config.yaml
n_layer: 12
d_model: 192
n_head: 3
n_kv_head: 3
head_dim: 64
d_mlp: 768
vocab_size: 8192
activation: "tanh_gelu"
norm: "layernorm"
norm_place: "pre"
norm_eps: 1e-05
positions: "learned"
qk_norm: false
attn_scale: 0.125
bias: "all"
tie_embeddings: false
parallel_block: false
init: "normal"
init_std_qkv: 0.0361
init_std_o: 0.00736
init_std_up: 0.0361
init_std_down: 0.00736
init_out_by_depth: true
optimizer: "soap_variant"
lr: 0.0054
lr_mult_o: 0.855
beta1: 0.95
beta2: 0.99
lr_head: 0.00552
grad_clip: 0.5
warmup_steps: 200
schedule: "wsd"
decay_fraction: 0.456
decay_shape: "linear"
final_lr_fraction: 0.1
batch_tokens: [32768, 65536, 98304]
seq_len: 512
doc_mask: false
train_tokens: 131500000
steps: 2062
dataset: "wikipedia_en"
Each number is 500 + 25 x the weight over the matrix's rms, rounded and kept within 0 to 999. Layers, rows and columns count from 0. Numbers have three digits each.

# layer 8 MLP up, 768x192, rms 0.128, rows 480-586, columns 64-127
529501510517505538532547473509532484476481503480449491519469483494546504512470494517456440488488501488513505486509469472554542510497467511495459517508512506479480455541445488519526481505518519
469526506526509499526518506503495489501496500507508487508455493526482512515475537526543490525462507490520485537508507499525511512498510509485493498519488447498476544458472523462510500514495491
451479492528468490493496511490511484464506504493509493484444448496501517521569486512521478474495496494537510479468517495483528488554506472560480477492511524516497482522520510465455471487498466
497476486542475448496503518541524478489497456478443493491498508471486488494501434485537528493532472482475544472505497465490495530485435529457486491544464520524483487537535504548476452521476481
531512506501478517518479505429510531487488492499496510518495535530505509494464479480491449511485493481505525443506495483522499489472490495543468488495514501512454500532491452495514515486536492
487475480464503463532525480492521460537508513463544489537492538504445471478478449487515499549504543457530549526495496528504489520496469481511468509484493474500524472522505524494464530477486470
494492494499526503532478504481537505474491475466495490516512532521474483540491520476526500501506496520490516459520481468537504479541534482490490525521513495486488553490514454484494515474474491
509520500470497518523482482493473514478483498509536537449465485478485492501513482457514501508530509454513493462440536512447501483481538478456492519506506526498514526498470501492499486535498524
501490522531527496537533497489478522523522487469487492548541485511502453510495471475482464541502534479503485493527521479486487499518501504464475455493500493471457511517462506455469486487502485
514536512466480456461491488487510493475502516474524503494483457504500555503492459528481492483448535511508521504473471479506488512507464511475521490491462464509513493513486504511454492541516534
548492503488486481520561516524466470492566483482547503520484480493501535511494469508517493518489525500523520482505475481502517477506510445485496523445473518450550496520543498518462494491486485
484459503483506492563498496523529520509495455538494498520473508494487503524503521481518499468512504510474520498463479532484502518484501507502500455516509525445504487490506520483491529521566509
490492515455529514503509500522510535507441488504453478501504494489520555484490455508530495467460496482467513501485480486475474505513542489463472481531564539526453516476519487517491544512513460
517528500453513516532521561529467431488445530501517474523527491500438479560495523476480522464474524498515497471469463554465468486471498499496505509485499465472474493459538515526525507474519463
447512486441470494494495464492486537506499489504511477515485502500460489452482509504503559490468540504463492514534470498516500452463525486522529494477488549467540526477455528493484516502536490
484504484531540509534466572525542518467540499513486491481510452527477506489522466478475500461501502498453494487505489495513530520528467528496477468512520471497483513533506472464494507494522483
498511498490493436498505510491493484460521522502491480507457510523518520506490459554486535475447482518523429494555482455441501516469511550538502514495451477521522492552513485490476499474525511
503502508490526511487486527517483509499470498481494460491480509476478485493492463427476510476512520534493520517519473485513510537501496515519487550501541504484495548506517517490494482506460508
493490505479534535521513498471508525523499509444544493483484516495470478515500514518531486530506446488499513478529524519481524472493488494512455472538507489475497518507476478492491512510503486
540506494498480502516462502524537461495505504482529512491464524511515484501522514499500496523476488524474522499479473464465477490515504531472469509494555520501495540494436488444491525479491555
563522497488542482480507493494512512490532483491532508517459541539499507503469500538492505466499479519469483505499555510486446528462486483527504511459480474539485474511514539489485482520522475
494476493483475465508529488474493509486418519523514505539520507470502513492470529514490502463482484506502507479499502501468493484489513464491498511493458504523511504553502520514505491512511516
541475486512518510476494494512515495491493488519499514497496502474505508517494495520499443575480466520524521515438529497496480473539494500471482495509484510500461477522470526458514508531478486
502474508493466486483513467494477521493502445493458468527522530500574518476536495470500470480455496511438475534496525529491507478495521508509501484465481513493508502484550428527461509491478496
459528509470485489475502485554504451494562485495506495499508462500510504498482495517522491467512520535514549493518460511474524498525493515501467489522528498474540486446498463526560421529518516
492547515518460480469503512523502492542497510502491506470500505450494480500515513505535511559524502491475496504493506437466540464532463497489475495517506494525508550511510513482488486497472511
433488527482477507516475470477487466489534490496451497479502483554482494492514494527504474471515500484446528499531510459487456477495509561517471498551466469544506489518556497529468500527476521
454507517509475479507543507426426494484470459490504504538481530498508546493501510512456472489492488513507508467520469494515556487506504492514526509516507520479491539515445503530473477517516506
526536500512481491491562479517471490523542493463498498449452499485500514463524525509468497489492493502481480489483492513515472524446505498563488512490532488481459482558467482497509495493493497
441525480468512510513458484536446494485537509495459487502483529487485509533507468500479478475511482555509509530480493510484486525527534481506465523524536485460464518498488495533532481494542490
529491528501493523480527484531456411486443499515497483491469538528511500505529506500482484521494527509493491529483524519517465523501477549470512506508491503513468518509530491475470465495501551
505484497488490503519509459483530524484516530536486500514475510545510508511500487491473528483538492479482523459527463505491516507541492503509520510507477466474494532501489483531461491491519459
485489489506502479491454474497506531460449532462479499516549495528478475510490485491556530500521523496494496494497495497496512472546497475477488464518504511510486490477510444524482530488512488
449507471479484483495489477475503498475501492514469481526525471501503500534541477541472490472481497514432543559508502469502494523476509500478473490516493500505470472500502494517492500468529514
479471536462514499523520495500487476518495521461503557503511486492503494537478481494511455440500479494534509465529496492475525501511492501502529495497517499464528524530530494496513487523519502
535495472495471513485505475526467492495489495546494466485483488505491513512528520482504464485516505480491476476470441503523535494495502490511494494446487519534469493491471497493466434478465567
491561491504532519492491513523518466478530516519502524495455511508473497469482493504507477478505509498525490493506491489480528511469501545500493521492524488532534497501501553472502538538552461
580490506478484487537483469517519503525496495522507482467489543509514476568499529468458500515502530474499502503504512486511514511498519520503554506475481498509513510521435503485481461541505488
517477493490563512518452489490558514483493471476468513400490539483509488482514466497526445520526497552489483508454465488449467503516491485526506533492532513516485513516514510544480467521493478
528540471479482510485508462508501499440513515500468543483502485483532478456490479518516513502536528509506490445502521519486492541484501516521497508519471535529488490486490470507523519513511488
501471526469490458524473486525492531481491528498456502488496496525447503465523484449503510534505521515528520526434477486504471519508508518514475487472511497488538487517510455470474489490486492
498498547474503514556493555568528537520523534555471512542478493526503517520529525500476499520513513500469437481548487524514463504495507458443489508545531483458512492494508522507475496477521485
527464485478511451498464486484507490533507475486486513489523498529487466488500493526464471467517499496506465485510530540505572517489514514476498485496498522479469499563495473507470471510497454
488501460475523518482501514499507444552502520513508532453519483521506539457443511514456493498467472515509466517543477467466530526480528494466519516538497503461475500499494498505519480455498490
518539500499458551510516498515520483494506514494488530480483479472496513488488501476481483520519507531500481495513507524501501494492567518498501510488493531450487507506510547522503490504515463
559500495534495524530471457487485503531535526518535534552535524502480470461506515569529503497472509492449458510519491526524486518494489537498490544508525511498478493506515525516452485543508450
497504520489497518475492511501471522486498536485490479479510517498498523488497514474493537475495542476529497464469519468519482498521484507465485466501517476476486512481488506491505510487462523
493518473477510482505476498533502505505464530489506583504475514518536509482493501533448494511447512470516521511510445555472538483497528512519509522476491538484475501448555508504508497458457477
529491524496501519442503499507488479512482515521525491493498528493487496541506516497506512498507458509533507484501483492512504489486501523495476551518504495462458514497462476520500477510498494
531506499470463482518509476496503519521503498509536512523497533496467468478541495494518475518462495520538477459504505502541494492537429502505518478508521485535526473580521541472542495513504475
484521496514544534489475491512504511487532549522477460547553509496515478482493465482453505489512505485470475539476470510507507573534477490507548536526484525532513457450500532526500428496526477
533474464517487456515544472529509472539536528490523519523446451503462533503492511540535482504541498522518517503508485495485448537544538464491487475496479524504543478496536491505474493493504504
501514501479426544493478488454514526516499492481517511490523474473485541506526537504473513512467483495485510516515495487501504533483491501506487496506487516449503452495461523496503557464544495
491544491519501491534493475527493510473524502531525523517500483531494485522476531517468519468477494544457477466522481534527504548529532495533460515510474463479505491477458513528495530466530478
465507474452474474481528516494519503481475457473464511504522517565476529484535528487504478485519481528511539499510494497535519490524465525474501506492524527487531444521480544513513497489499456
509507506528490474473484467453514500485466486484487500497487482509513489495446513469470540519515504474518491490513509544518431501509521536513445515469522537536454516559515563498510505495428510
488530448508507454529513538477489443484459539507505515434496491562472519511504502520514428496485553536444557500495516497558531594471499550461546519536506508513527473439494534539488490473458482
473517518515525491534489515494495501494546532504514510507449508489502513521471480529507543463521519473490501510518531517485516480502515519464482498510492432517533459479520520493497506473492517
455468482520502455516484518525512517475498487484522514530509498507471574543463532470498455491521494475495486503519472480475515509514529491485517558507445464515495469489498502502508490479565554
508478459453551483511496474473489504471492500459490478513553456522470466494552499485500479560497519498465487499569479554512483477536497521527500490494514479471530460499458479497550494472499499
483532539500476535447490537536484451512544512485508494479517492500511513465554494549484554517467514525496446527512484498484517519525477509538490479502516472470508492462474517506491535525534426
495451538516500486553511533494504478505497449503522485444510490462468509528488476529539535561494525503519461498484517474490531507508516540495466525491513499473489487501441492503467463492471528
483514475516542482523518532479505492477503511520499495485470480496492460476505506516481515442499528525487498519485465493455513468470510507479507471494433492481488540496496495578497512471502485
451510525507490465483478532517515499449535501509546520479490499482484554462474473462493497529517545497478492495523485492517445477493488500511529538522552483492478484520536462485576492502479485
499498498491484492461504518500466525486522509490461532491515517498504515481499524491465483513489506508522521473520453529501512520482484482477485484528470481512462516541487468461498548477510478
519510483535469538467525488536495494505517481480498510518487500478463478460523471512542507486474494520559521530476491443480486465494479521496494515487524494478493508472491505532539422497500507
485536488493510504495572472525537447499486493502489488522514484525467530557559525491498461525510465540554444481551477483489518522494497504517507466505493529518500469501500494541482490481512495
515456489505521480483515523542542503463509535480489486496473489513518501511497488505499515524525517471493525497496490453485490504515465513511494463482496514505456497509519526521503479469495438
508519463483499532495447495516475488484542540507434492572466540457524506514527494479510491472521483491490517495505474482498516490514493517524485552502495499523551491527489496527506476512516505
476500492502484485484496524506490450522499501450475495492480523489493496525514481531535466500499528520506536527454484519496489487518509480480501494459531522498487466525529486498492488505519498
516512510529505530458515488521471484487484521542505507503498545530525508490442485534492493513527481471494458445487503483531509546536516506482493461515488496462477515526530525464509471481493548
472494508519493515475529449492472485538467496495527504528505484521479516526499463457520513544504460537486493484520507451515506514501500532468445481534515471543495493537549510478492439508449507
503517497561520538540487464475457514518515497469479503510508443470479505509509536497502531542507500477512503490484492517537511541484504493466514495509517516516506492507503526470530468482482497
480510496521547509501540535514507502476476511456480476531466522447508509554508514502489487504480504522492471511489539537551484500459535545496492478520480481504497524482493481485464520519470506
504458468472480480510556503492461501503483492490464485493504505463474541520497494453507480488534460493513478490501526524466504498516490504504515512528495491474510519494485508501507493466501488
542469549557538480455519492497502524441454511531486480456504540518505560504523490483493515507521527506486488486524463509540498521511482506545447472454466495495467456489493544544495465532506482
504458565513495485514483492525501484513534527503525491535522518490509534494497507533499537546518538499559513499492434511446506509502500475517512479499470498506472527534483495528465494509526495
548518495473450470498492498461540495452519494521458500473462466494509455482528533504498489508476490482515523440447509520516542477490518489467437544479513512508495497511474523495456514512501514
499504471499518502490530456520528510468492511495517510487525521533527504505514504552498490461470494500446485511542499492484492501559498475498491517492471485561487505485516512492490518503485498
499498514447464474498491437489521517481501504496485499470478489503524483461500521489496473407482509528493524453501481505537521489485565531522496494502515488523532523473529510527458521524486491
499532502504496505528491542528509542535512509496500517521489499493516509500453492516470539512496532457525515489510467510514521548506517464506508519544487541492456536469494479552480496502475496
475478526500489506507502490507488509467533513485535507488509479512473488475557535480477480496525515504531484511513533541513517495500477490474498515489542483509509510491512478512533499512511468
501542511537500502576505479520549482468461518500541461535512508497469506521479450508478516545528515505516553538489464452490530517521474493492507476490458507503451501502492501486459457448512503
543491500463539481493507481437476525500470494460510498482473515455512496523505483511501475487475505493483500466496486469478521507536507534529551490463495520504521538463464471522507448524545463
502535487465493482479503510515477494486468465492484498540481523514496515516531512517546549492485522472503486483516482506531496520485525508467507495459547530514491511477514475530521525490495537
510511490471536480529506448484482488533467511452482471439461482523482496520494486499473555488534503537527494530494514508511534467512482513493453501509528519457519496514470481456542503498495514
496518520504497508498523515480492491521489477452528442449461487526526484515483508550477478510515549514496520477498492472520467499488505449508501524486558499546449495514516551489479489465479505
478497486521495551535453462533537501458505525451476458513531507501528490463515488502518521481496458534434489562499522498504524544527512527415465488455493493521489496459513526504505502460496542
530482470508484515510499501493463447519483499489531521535445525511486487512525504496485514478477531530500465482529515459500498475514481499509469505464469448501516485516513481511519503487487535
422503488513501506476506506500538489440507473489486521494529545480497528505449495518505444531509472521500556519525482541491494550519543514499431533512509455491490477524503458483498527555483491
505476519498471489478489480462525486482507475539475522479492511493491468529539533499460480477539517472491493496484492480538484509459538494497476524469492523530531521533499500522489532523512515
519515527512452462509530513522484509469483501471544545492484552456476498494507495496518498542529483467491541464478505492493492482491483507513498511446527473481497489499494447491485516499504470
480473499497438499487502486492544494515473483517502506482510508496472464512452538491501479509497508522495490494491464536535511507508541503544479522492530481514544500536483483520500487548561461
529481499497498457479480505464511451488503533457508450523489458519502499480526551559508506510504471531466513500488470454516508455511480549494492497513484498510504489471483505583479506440516515
482550532509493498484508489525478529510497495532489511507479497501491495507489503488522541466542519470517510510495473511474517507461520499545537504507476496522503531432523467549513483482505478
482483534477486482461475503503485520485519506487471496491531477516527535487520508529466469459488487507505526495505502436508506492544498505488487481522518520446478522478506478466527446508516508
508531520524505538496494516517501506516493519467518551503524524559473510527507492506536572506500530490496494519468502492468543524516498511495521524535497506519515487525529491495482504510486491
510504558495475476460480458470530527500500548486507537516468529490450502534465475511482492485501482509476520522533484473485495481524478499483479506511512513495510502456539491474520524483476481
498516469504492505500498529498499477488493537525528557473490497502472508554502513503499522497529520484449478482482476470477504470508478541460501500530528534524511524496512507504484531480483495
473535492495525515505502525489505510503517514497465493484476450511501540451507478472515444498501514492516506492454518482525480542492499485437497481506502495463520474506489498505518533446497464
556479518504514471482448493483497515527508524449494506547501508481518499497513533490553455520522440496510521469522510497502489479517465502464497502577512503497540510541514526500472474515496497
533478506449500523442490491518499487494469549501505496491501517466515492553485521478498499500499502505519486486528443502484519547475513539511482511502518478504465486514483483470461524504478549
472489506490537471526480488502489447496476501499521509501508503513505490510533538523456482489473551471518556497427495481472484497530491541514464440489513509495498504491492476517464509479512517
555536482508466532512472468494545527500476458512524541476470446475467507460437432463505507476489541454471517487493524473522499531534534480481543478486499501458472507508506492534522516471489523
489497512482531523486470461498469498514490504505465470508508490499511516502472490476486509488462533512528534506490494521485476501483479517505488515496486478505471526534495538531508535517527485
477488504491488540483460501493534538531477479476479529462466467507495445511481484501517481477517513541525488469537536507531521509505546488507469502519536478502517500499529473484501507526510487
494500501513506464491487494538477436479472505442489524519508531488500518467547530503507499525523482513495533497493481486501507523496447514503509477491485497507478509533517499518468510555477493
# layer 8 MLP down (transposed), 768x192, rms 0.136, rows 480-586, columns 64-127
512489477515508504538525526519459543499487518459480505433477517504482464538458565496531489512462498478515475485469488465473483478476507497480531466556453517452522512549459469514524467491498511
482514511487482501474497492504470498493519510479522505515519486496509531480536521499522508484498473524504465474509517451484515517474526524443509520491494492544491564484520503548472513498486479
475490527504488499467491514467499526502467538484535496493521497461491449500502500508536512535494502510530527481544523532521506519486479471472518452528495519504527504459496511572474468504480481
507461514533481517541463512486553520521492476548490507516517481472530519549490527475524520480480520532499483513520524512505489521525497543498534450537519513479487452521526499523490513470512502
462476502524476517473478525478474517525501522480474501532530535534498471521491439480510479518509478518508505492507518499472544514506473496495472523518492487487467514482523410500488475520485465
505535526520489532473512497471476504447499509495489537484456473461524518534532570510482499495521446476463452472506503450493490487500526487513502430504473514500489552498493466496550469519517511
501499468516481510562476487515504493510529499510503488497486504506491510466534494521498479494473507485515462491492522502515477461537499477474475497533521516525490491497443502473498475480515538
476511496472504501503477515481480545489502555519555511528492480506469536465484538536488537498495498496511457494492549513492513481485507532498505505502474455547549574435483448505502526486537483
489518477482463548491522517459454485509502533476526502508524512460517525487532549481561525508545497506498456521491481504481524485524497500513520493491494505538537525527498510458480495481550493
494501529506526498508496504486516515483504499505509489511503469520458484471532539481488457480543522486514507547517533466485498520506505511480428482513497528518516458513496476510486537492502526
531503513518461506519529541456521470533516521450506478459513507485518492522529512501522468502573508554488510502518507482455507515522480531474480508456479471530455486565506474484483451501487506
513508511487519486487525531488478413497446490496509521499516509533498486524489550482531465475505553487527487471505531478505535462505491477510520532468527501490458448508555479485526499463460530
549492490510489483532461470537518487501500503502496507534480486480484478484513535471478505483479479479516494484483498483550475489445530541536471519529466484517495548508490472477487517485501489
475511497487537468507448539544461507467497492485531485472436482522538491502487485477510479480529465466525497488510465506470542497543524532496544506500518461491509522499474464513483551528551477
537500514527502497473496502500528473487515506506524510504533473505508498500496465527485481508543520560536493478475511505529493512490484473471495467460529519531487512462502481510525491473483488
484480482485538484492513486532539570533472518458506489508491489552465536498494541490557540496491546502502500446499488482511444458484494516502504508502448489489546528510455453526518517504477478
475494545528523484512505484499505466506485453516521481495507517523460521450543489495504488496523527509435523502464445511528492527514536526505488487469557525536546542466505520500502484437497481
512489537494517489496441491502497492488494520474537524500511485443519510535558516480529467498495461532433485507496508503572516537504505460495508477537482467481487492495503535494495482498520517
491506484541515494482475496447501520470553520537523549514505526536495422490501553444500526457540493517497509509496498503502463511490489480483488477522493507515530497513496557537490521488528502
482486491503533517494485531523496518495504522474444499497513510486476503476477488516468476464502523464504481509487520503546492510492498506501524495479497512517522495527507523494498534466493489
468483511516521506532507466496487504496481537520485498515491477479490512481518474503469514487537456466497487525458513480492485523496517531475467503497497515526489460464532435479480477490462505
481493554487510473529491521531506487464493496489488513496512495538494513456501456524442501471512510521472549510496505432494534480537531530472466492545494541498489462473513515455486461484467520
508484484469468500468519462509541486501481487506482498487508485498518476533481481435491534487527521497495497512506473516528493524519502494505527469488516503534518490484532531486504513519483501
506462503507517519494510484497526508531511562506499454529507467443485480515547516521469543469477514525478496522528501496507485473481455492539500488541512478472442525512482502509470450520501509
493504517501435488498468502486497507473553498512487496491510507508451478511528524484505525497475486503513511530501505515482510506521475433530491472477489524501534467491469483476498442494523477
494518488543460475504488491532551486476561477502505472501501518545509530522479514534515504520514470492451498523496524464481473476491495480499500502507506468472472465497494496517502473451489477
478487502485486491482528495505506496512521476552463531506490486489497514482513503499511511443468492492519474484464507507513524518532511501498531458469485519505490460523531502509505478529527482
499513476433452570501501509488485479525542515483450474491520482535490482489529494481489511507473469495494465504475523499494497478490503490505534552481482483505515502491471506483501536536495496
517512518511476538490532533495545471560506495490520519511494535527541485527493493544493542477496476486464460424528484463534502456475518494505500508483522519512450504496475512512506497515521513
528502515501494507508499518528541502504481512466457509503453492504515511442501503496525538519511515500506508545528531461493497533567479507477516500495448519486468468509535485511482468548455484
470522505488482490476473539538523535483501447483501545494477480515497527483488511520520523514532493493484512508478530506481468502473515457502467509494464479522504478467494492503476442518501531
521486467524492453511461505464511490489457487503472484490509512450534529540527497559522508499513513527465453527487485498478486486509501516490513461495514484481483508526478486497522519526489532
509522469463471517474511469456518503509503523454475489489496472496511518515545496557511508483489474505505489556461501542457502453421467484444535526530504518498471429466508481485535490469482511
487509523483510511474506470557489498490520474521520518469492487458534509508471520473522514492524488508441499521481536540497526491502452467508496503454522498484513458485513497525529503479503489
506513523508469513482505507536494469507475473523504449514531540465516485467491542526517548532497499499469499470518515513510504519495485525513474517494494491548471534526473493491474504481489485
534495537500529417456517447526466525499508432488501514463533520484491468485513507549521539502499508515529481488470477465506514522490496479507507508544489526521485499485413458492542540551502477
502465531521506492484493476550499506520549490492477509486505506489496489507518497497481514502512501484542480476486515490521499552520495499458533514515494456523492478510469511548520495461537513
514535521498472491540492475504528475441523471523531507519522489481507456518486479485455469500481486524485490478485484487504510552497507530519488533535504510520521512502555526511521477488534466
489539484516519445460493497515479515522512469534552491481521470474563502497491514456509491510522527500471509460496517494527477478447561470539498519497487521518559459441503470500545514472483499
510481500487439500472516522481524494515544489507512527479536524511515572529529454514521473513480479534483492528489491513442508505474515491476519526494519532491536473477565487502539542521486489
502465519513506494504509504483476452474536500504493515533492496548523508505501493518516462525503486466519528469497495557500505506506495491465543514513552473547495495524500522511530535490524501
479440519535555479509508500525540489520499514492492508523495500445483467462466511471444485516462528439481496513505500512470472531485520486520556481541479533466531513491506523552480460508491460
504505523479536496559464511523485542490520534501509495430455523503498509442498466498510499506504477506505539509474495551512493498498494487537487490524481492466485466484447467471506504500521500
524523497489502534485489483499506502504487490535510528512457440499541552523508508472512521539493484472514523507490463520481543456527488484519490503536498501487471455506514479536516436493508569
444488519558524497511509511485482480498492453532503541532550481488530535462468517511527518528500490495547474521489485514505493444497500504509521498510497498492504532488475509499506522471475489
542488488447492522484513454455485520523508552490494505508507482515548501513453534491516490474448496514469517496480510461495528495459521509527499556521471537476521518534477542555530511518495515
520494516534525441519520481490475483500503496526528509490492504479494484523533513510496470526459478477489518562489456518480526486466545474496537471503506482491566496515538510505523503534529528
498530513520506517471485524462482505541477491521478493556507490474538546486495485468483491499475544499502515470487467535469505529536494506546538499512544500501503510470463468462507467535473456
520458504521487495478485475504487505516491472497522505500484518502526472512469472502534493499465453444518468491464505498499474467471504503498496430481533504513508457474515496491537551502509459
508513500475506508469476527485514525483459444474479463513511537489518505514444557505502521525486547471468499497502491498513513442537508487488454504477457531468460505508516498538454467495516483
496501524489480501459518532489484469510484478537501501511503498521471544536547502509518526516522533516483513535449539527505447480519479466477524513526472483468533496495524505463547466510516470
516486459485504505504525445557492478542549475487553500509484461485549481479531499484539479511539488490524531496467491502458496499531517450497496500506517529491520491497463469465469466542494538
534509531505518470494513476522465469453504479539489472527527501474512512515465510488526496515557505469446520523485497489481505535474492497534539458494497524504471499492459473486480550508491502
469531509510451486473495510494475510471479464473492481466489424507466487525485590487538509534529524501521483504491477492462485492509505530480492501493504524497508478498526512489509482536494491
527515500508508497476522474465508459514461526486475488461474500489524547534474496468505464524494535484468490542453514502546501518516517484494498491501509538510475537479546516489488484474516542
544501528494473507498471495474517556523448510493503557563523476466468505513505516540478499540479466474543480502507535532475496515495521477510479555514472576544466456494480500571525499475490494
458531506488543454484557538502499509444491530450472485531490484550506476520464520504562497532505458461483457478556497521517499520497505519481498490510479495492453465514546511544520497492459506
558523507523494502457480538532465523473449437505530522504522491523487490510529491480508502504511508564482472473485486486495473547493513486475481502497487553490495488449454476507470498554519497
523534474513512477475520499471477505532492492503506467535471521488464520545531476507493505476494513548506509497515487536506508488540530492449466516517523513473509457489478581508490492489483463
493480458522472481492564525489467532460526492470501527475507500537490551498502530523501481531501516469503510532480476515490495480552485532517508524467470497493529500496466469531499499473527517
468564496494480478494505524518492497528503491504465511490512488483499514495533505535429487503481475466492495510538487509528486490527548491491496561484519503508478503511493511505491422545557546
513471496478488424465503495513479489512507499430507490481504528457470425480532518506508516538483522492494499488476511532506511466493519515452490521498503496489512474505530458525496477494499514
488512518497510481501488489516502488482482480554499511508511488516501502503488495492495529517504504514513525502512533500474504483487484543534518483486519480522484462530506515570509506518481532
489516489490489529498519516451501503523480512488469514508475489492499483521457514498515481499526526514459523517475486507471522451514468458540512451506481513496507542481470535510477511477457483
504431515508509512474510509476478515484509516498514511481532518441533491515508471472511508491492503496509522522510527478500498524525501490511536485497534472507510512491492470459468523488447526
483502527482476492501477504498476513510496529487513488483501538502517546480478515493519512491520496501495511527522520544434531497493517523503562447496501513487530553542546531479504511503498526
506514490489434474525523538532513500440516518509498476508491478469524535491504512497473489493517448443501487464569464457535493539540494509492517564516483565462531545496461528530545523467485530
478526503470492486469484489461486494522509533519504504478526543479478449494498522493498494499456478510520510498484485544510512494445533477522499524503457535478490477483488451491506509519511534
480510520477474521521507504444480515480522506475485494488505474469490479499479506555499545474462524475522523500532527464444493464521512488522536521438467513517512513465465529535549526495508551
538512497491491455494497461515534506502465498537471499500530505519488517485541500482507500476508495518536482473508534517521516518520537496477488497562488470479493482497474508590483466494433487
476483484506480506492467432523513517531484491494468493509489533488503500476461516495478527490520491495460506546505451490488517501491501499467460476525497474582485512512504498522499521517492520
457489493491496491496438511484472523470493494518509483469515485475521513510522506474521513492468472522501497506506495484469482471484540465462492523478501471479509495506522506483499538474483514
501532504474499480494464505490471493541451495516489522555456535490497477499560529537486509497489490515513500518520515549486514473542472484509494499527509489475489532514482506467486522493521491
466511505508481496475497529452540473464476487512506531533482508499532499510492530544496481524470486521520506485480498543515489502483477558509473576471478496499525530533501470518495521499487533
498449467514555460511529499514472488463512513553461470512483494490511563510476515516496478456460514483524531514514485508493528515492489477487503502493509491496501519476498470494532501483544499
521483472497558475502470501511516491534476508488496472505510499460501512510453467529471480520513476505431436481475498487497469531500532497483483513512514486533521473513542513488506549503496488
520516524517539487493558502502491467488522510500514482477501514510453477487489498527477459495474515493474507466505491492519477515479509491507488506498510505448440522472490467457529530546456485
504528477474446518478523501540520499510421520492512490515491467546490507507548512515488512462486469475507515514488527503543508500489527455510484541513477506542455507524472498523475527494567526
537543529479460521507450491525487503543531478474534488499512510502510456494486491490495465500503503484512487488490489521491496516503516539491484528506513575480499463494492500488550489478500506
514493508446461497496480525488487526449520525477537523501457496493492524517522518481504494487481511507444492484486514492466456522504520451540543504489496519506490492452506458500523539487477502
493519477479525521474508481532508491511480515525498492466476535523477517516500470446515485505456498485501517507513533483466497463530505491512521505481478527505499533487501550507503503524498479
480490533526479526510499495546469491477518476534526511502488518553508508471502514507481466514484559493470495517509484548493494504493494495475512508469490505434523560469497528501484469521525496
501464500474490500536492513455475513510506490493489477522497551504540530537445531532529500506529497491518527532540527510507450504486490490493533504510449485482505539482505468520500515481487490
486483503501467531488525461467511516486417491504445483493497488503510519503496478516524501504497500511509508500447490454490517497506499476500460529495559475515473497517532527553450524531512485
497494511510515497541480520486475508471511506474488475478490523476513485513465530525520499542504506505481474512499527485508520505492465504480508480521503492501525591504459488491491520484465478
496490550472522517560482501491536472524489508482477485476475534484493476494518489451530499504513494505485519513495513503531499461451490464505526509538528436478486464527536526466487492477519513
535491475503488517489498487474497552520524472495516499449544499498505480536440504507516504507514520492485490482478478482542519503483480507506479543471519481494470479511466495486475489510474504
485508460508484472486486510475515492543448521498488509513479517523519483492553477483489500498499439483449468481516548490512482521542479488524472532436499503488479483493504489524479463548537531
504507478493480462516509471485479513489502504463492507472475457517502474465507457529475498509502490541564503495541482512469518517517480511509533484525466479487504489514506508519494526502488489
521433484511519481548508487482531512496476535479455531453532506501507495506499467544510508527531488498479512513525474512502469545484501499463476527502498518475495537503481457467498484466503532
526507469519458477497507476492479483515499507445462500499481490498481503530536525488451499539506462469482492522498521527475502468501512514477496441504514470515468519495519491549512489461481470
474478502492479506534483511512497525472507534541509500533538482484499442498535479519496508531508487484509472436503488496483453480494488468490501521527466496562460518513510483490515453515459512
513474529500506487502477516468455498452525534523504500498541502550493471470519496495497524462481521487483510473494489509462480501495504505498499516533559510492471454474503465479498466456537456
551468496464495498479498504448499482503447528469501461540519507486495504504533515494537516524511495523508518480470485504460495473528516593495503510526484484528560528529482496511514496542481564
505527473472486499480479512503512492492495470485490507471515524499534535523499537523516499482512503524518521528484499470522515529493487530522493507511516496497514524548479541510452482512496509
519528471477538472463502496555467434462497496497515480505516473476456490475472509484500519492495485497535465496469501518534517525490525476536462514491462497559521508516517473530483538489513500
488535496510509508516513549520527481480501532513559528495491505517508480513488452484571533484482499514514437509459478459499509489526495498543479559526470492466509482502493481496463475499516488
518472444490477497510502513503524535541485480496512486502500495517516511497529525540491467518500517471469498473454491496550514506526541506473509508529519473499481518525527479500526531497498528
519502459484466462497540495479517524502463480518482514503507477526487488478510486524531493493463529509473514470493524522484472518515443498521481435534520487493475498510492505510472503479498494
513475480495483499474535489498518471498481486526485481523507542461482449545513535508453529528469501471439527537501524509464493457499492529534509475513523500493468492509489522531467465509512538
482510476509496533517537475501484508547512525483518492504465460511516495506516540551528496529521529510531521467505531474463494486460476495478519487455510481486487512540528504471465478525505498
518469472502527434511503512497536506483491487505511479462518490508425470502507520493496514486540521519482470498510495517483521521499509481457488450544496499532519506524497493524544490484470504
495466495497499486471513507457500537452474513506517538442466528517491489489496481494542474453531469476526528469475470539517487484484478511490536468505506475517512505531483501473573500480483504
534489504472431491510519489527504532521515507519486533470502535490495535496508493507532478487517529511500492509521528547509516501564519539564502461572542521483537531488481520492523522488518542
515550514518473517516478478503529488522510498486524501499511467507515512471464526479500495487523453446455498505464478476508498472533485541530492473492486496484459500488509524521488502515476494
537475492523522508516487537506470488490460506494519533459482489489527527493499495476493498488516514486493489515482517506511510508486460529524496528553507487520487440500522463521492509436460453
484486479479508553487495515467512491488481479509491532508487529492527504515496479531494506476475484477466509534472482509522516451491464504495477525486523515493489486491458495508506490484509490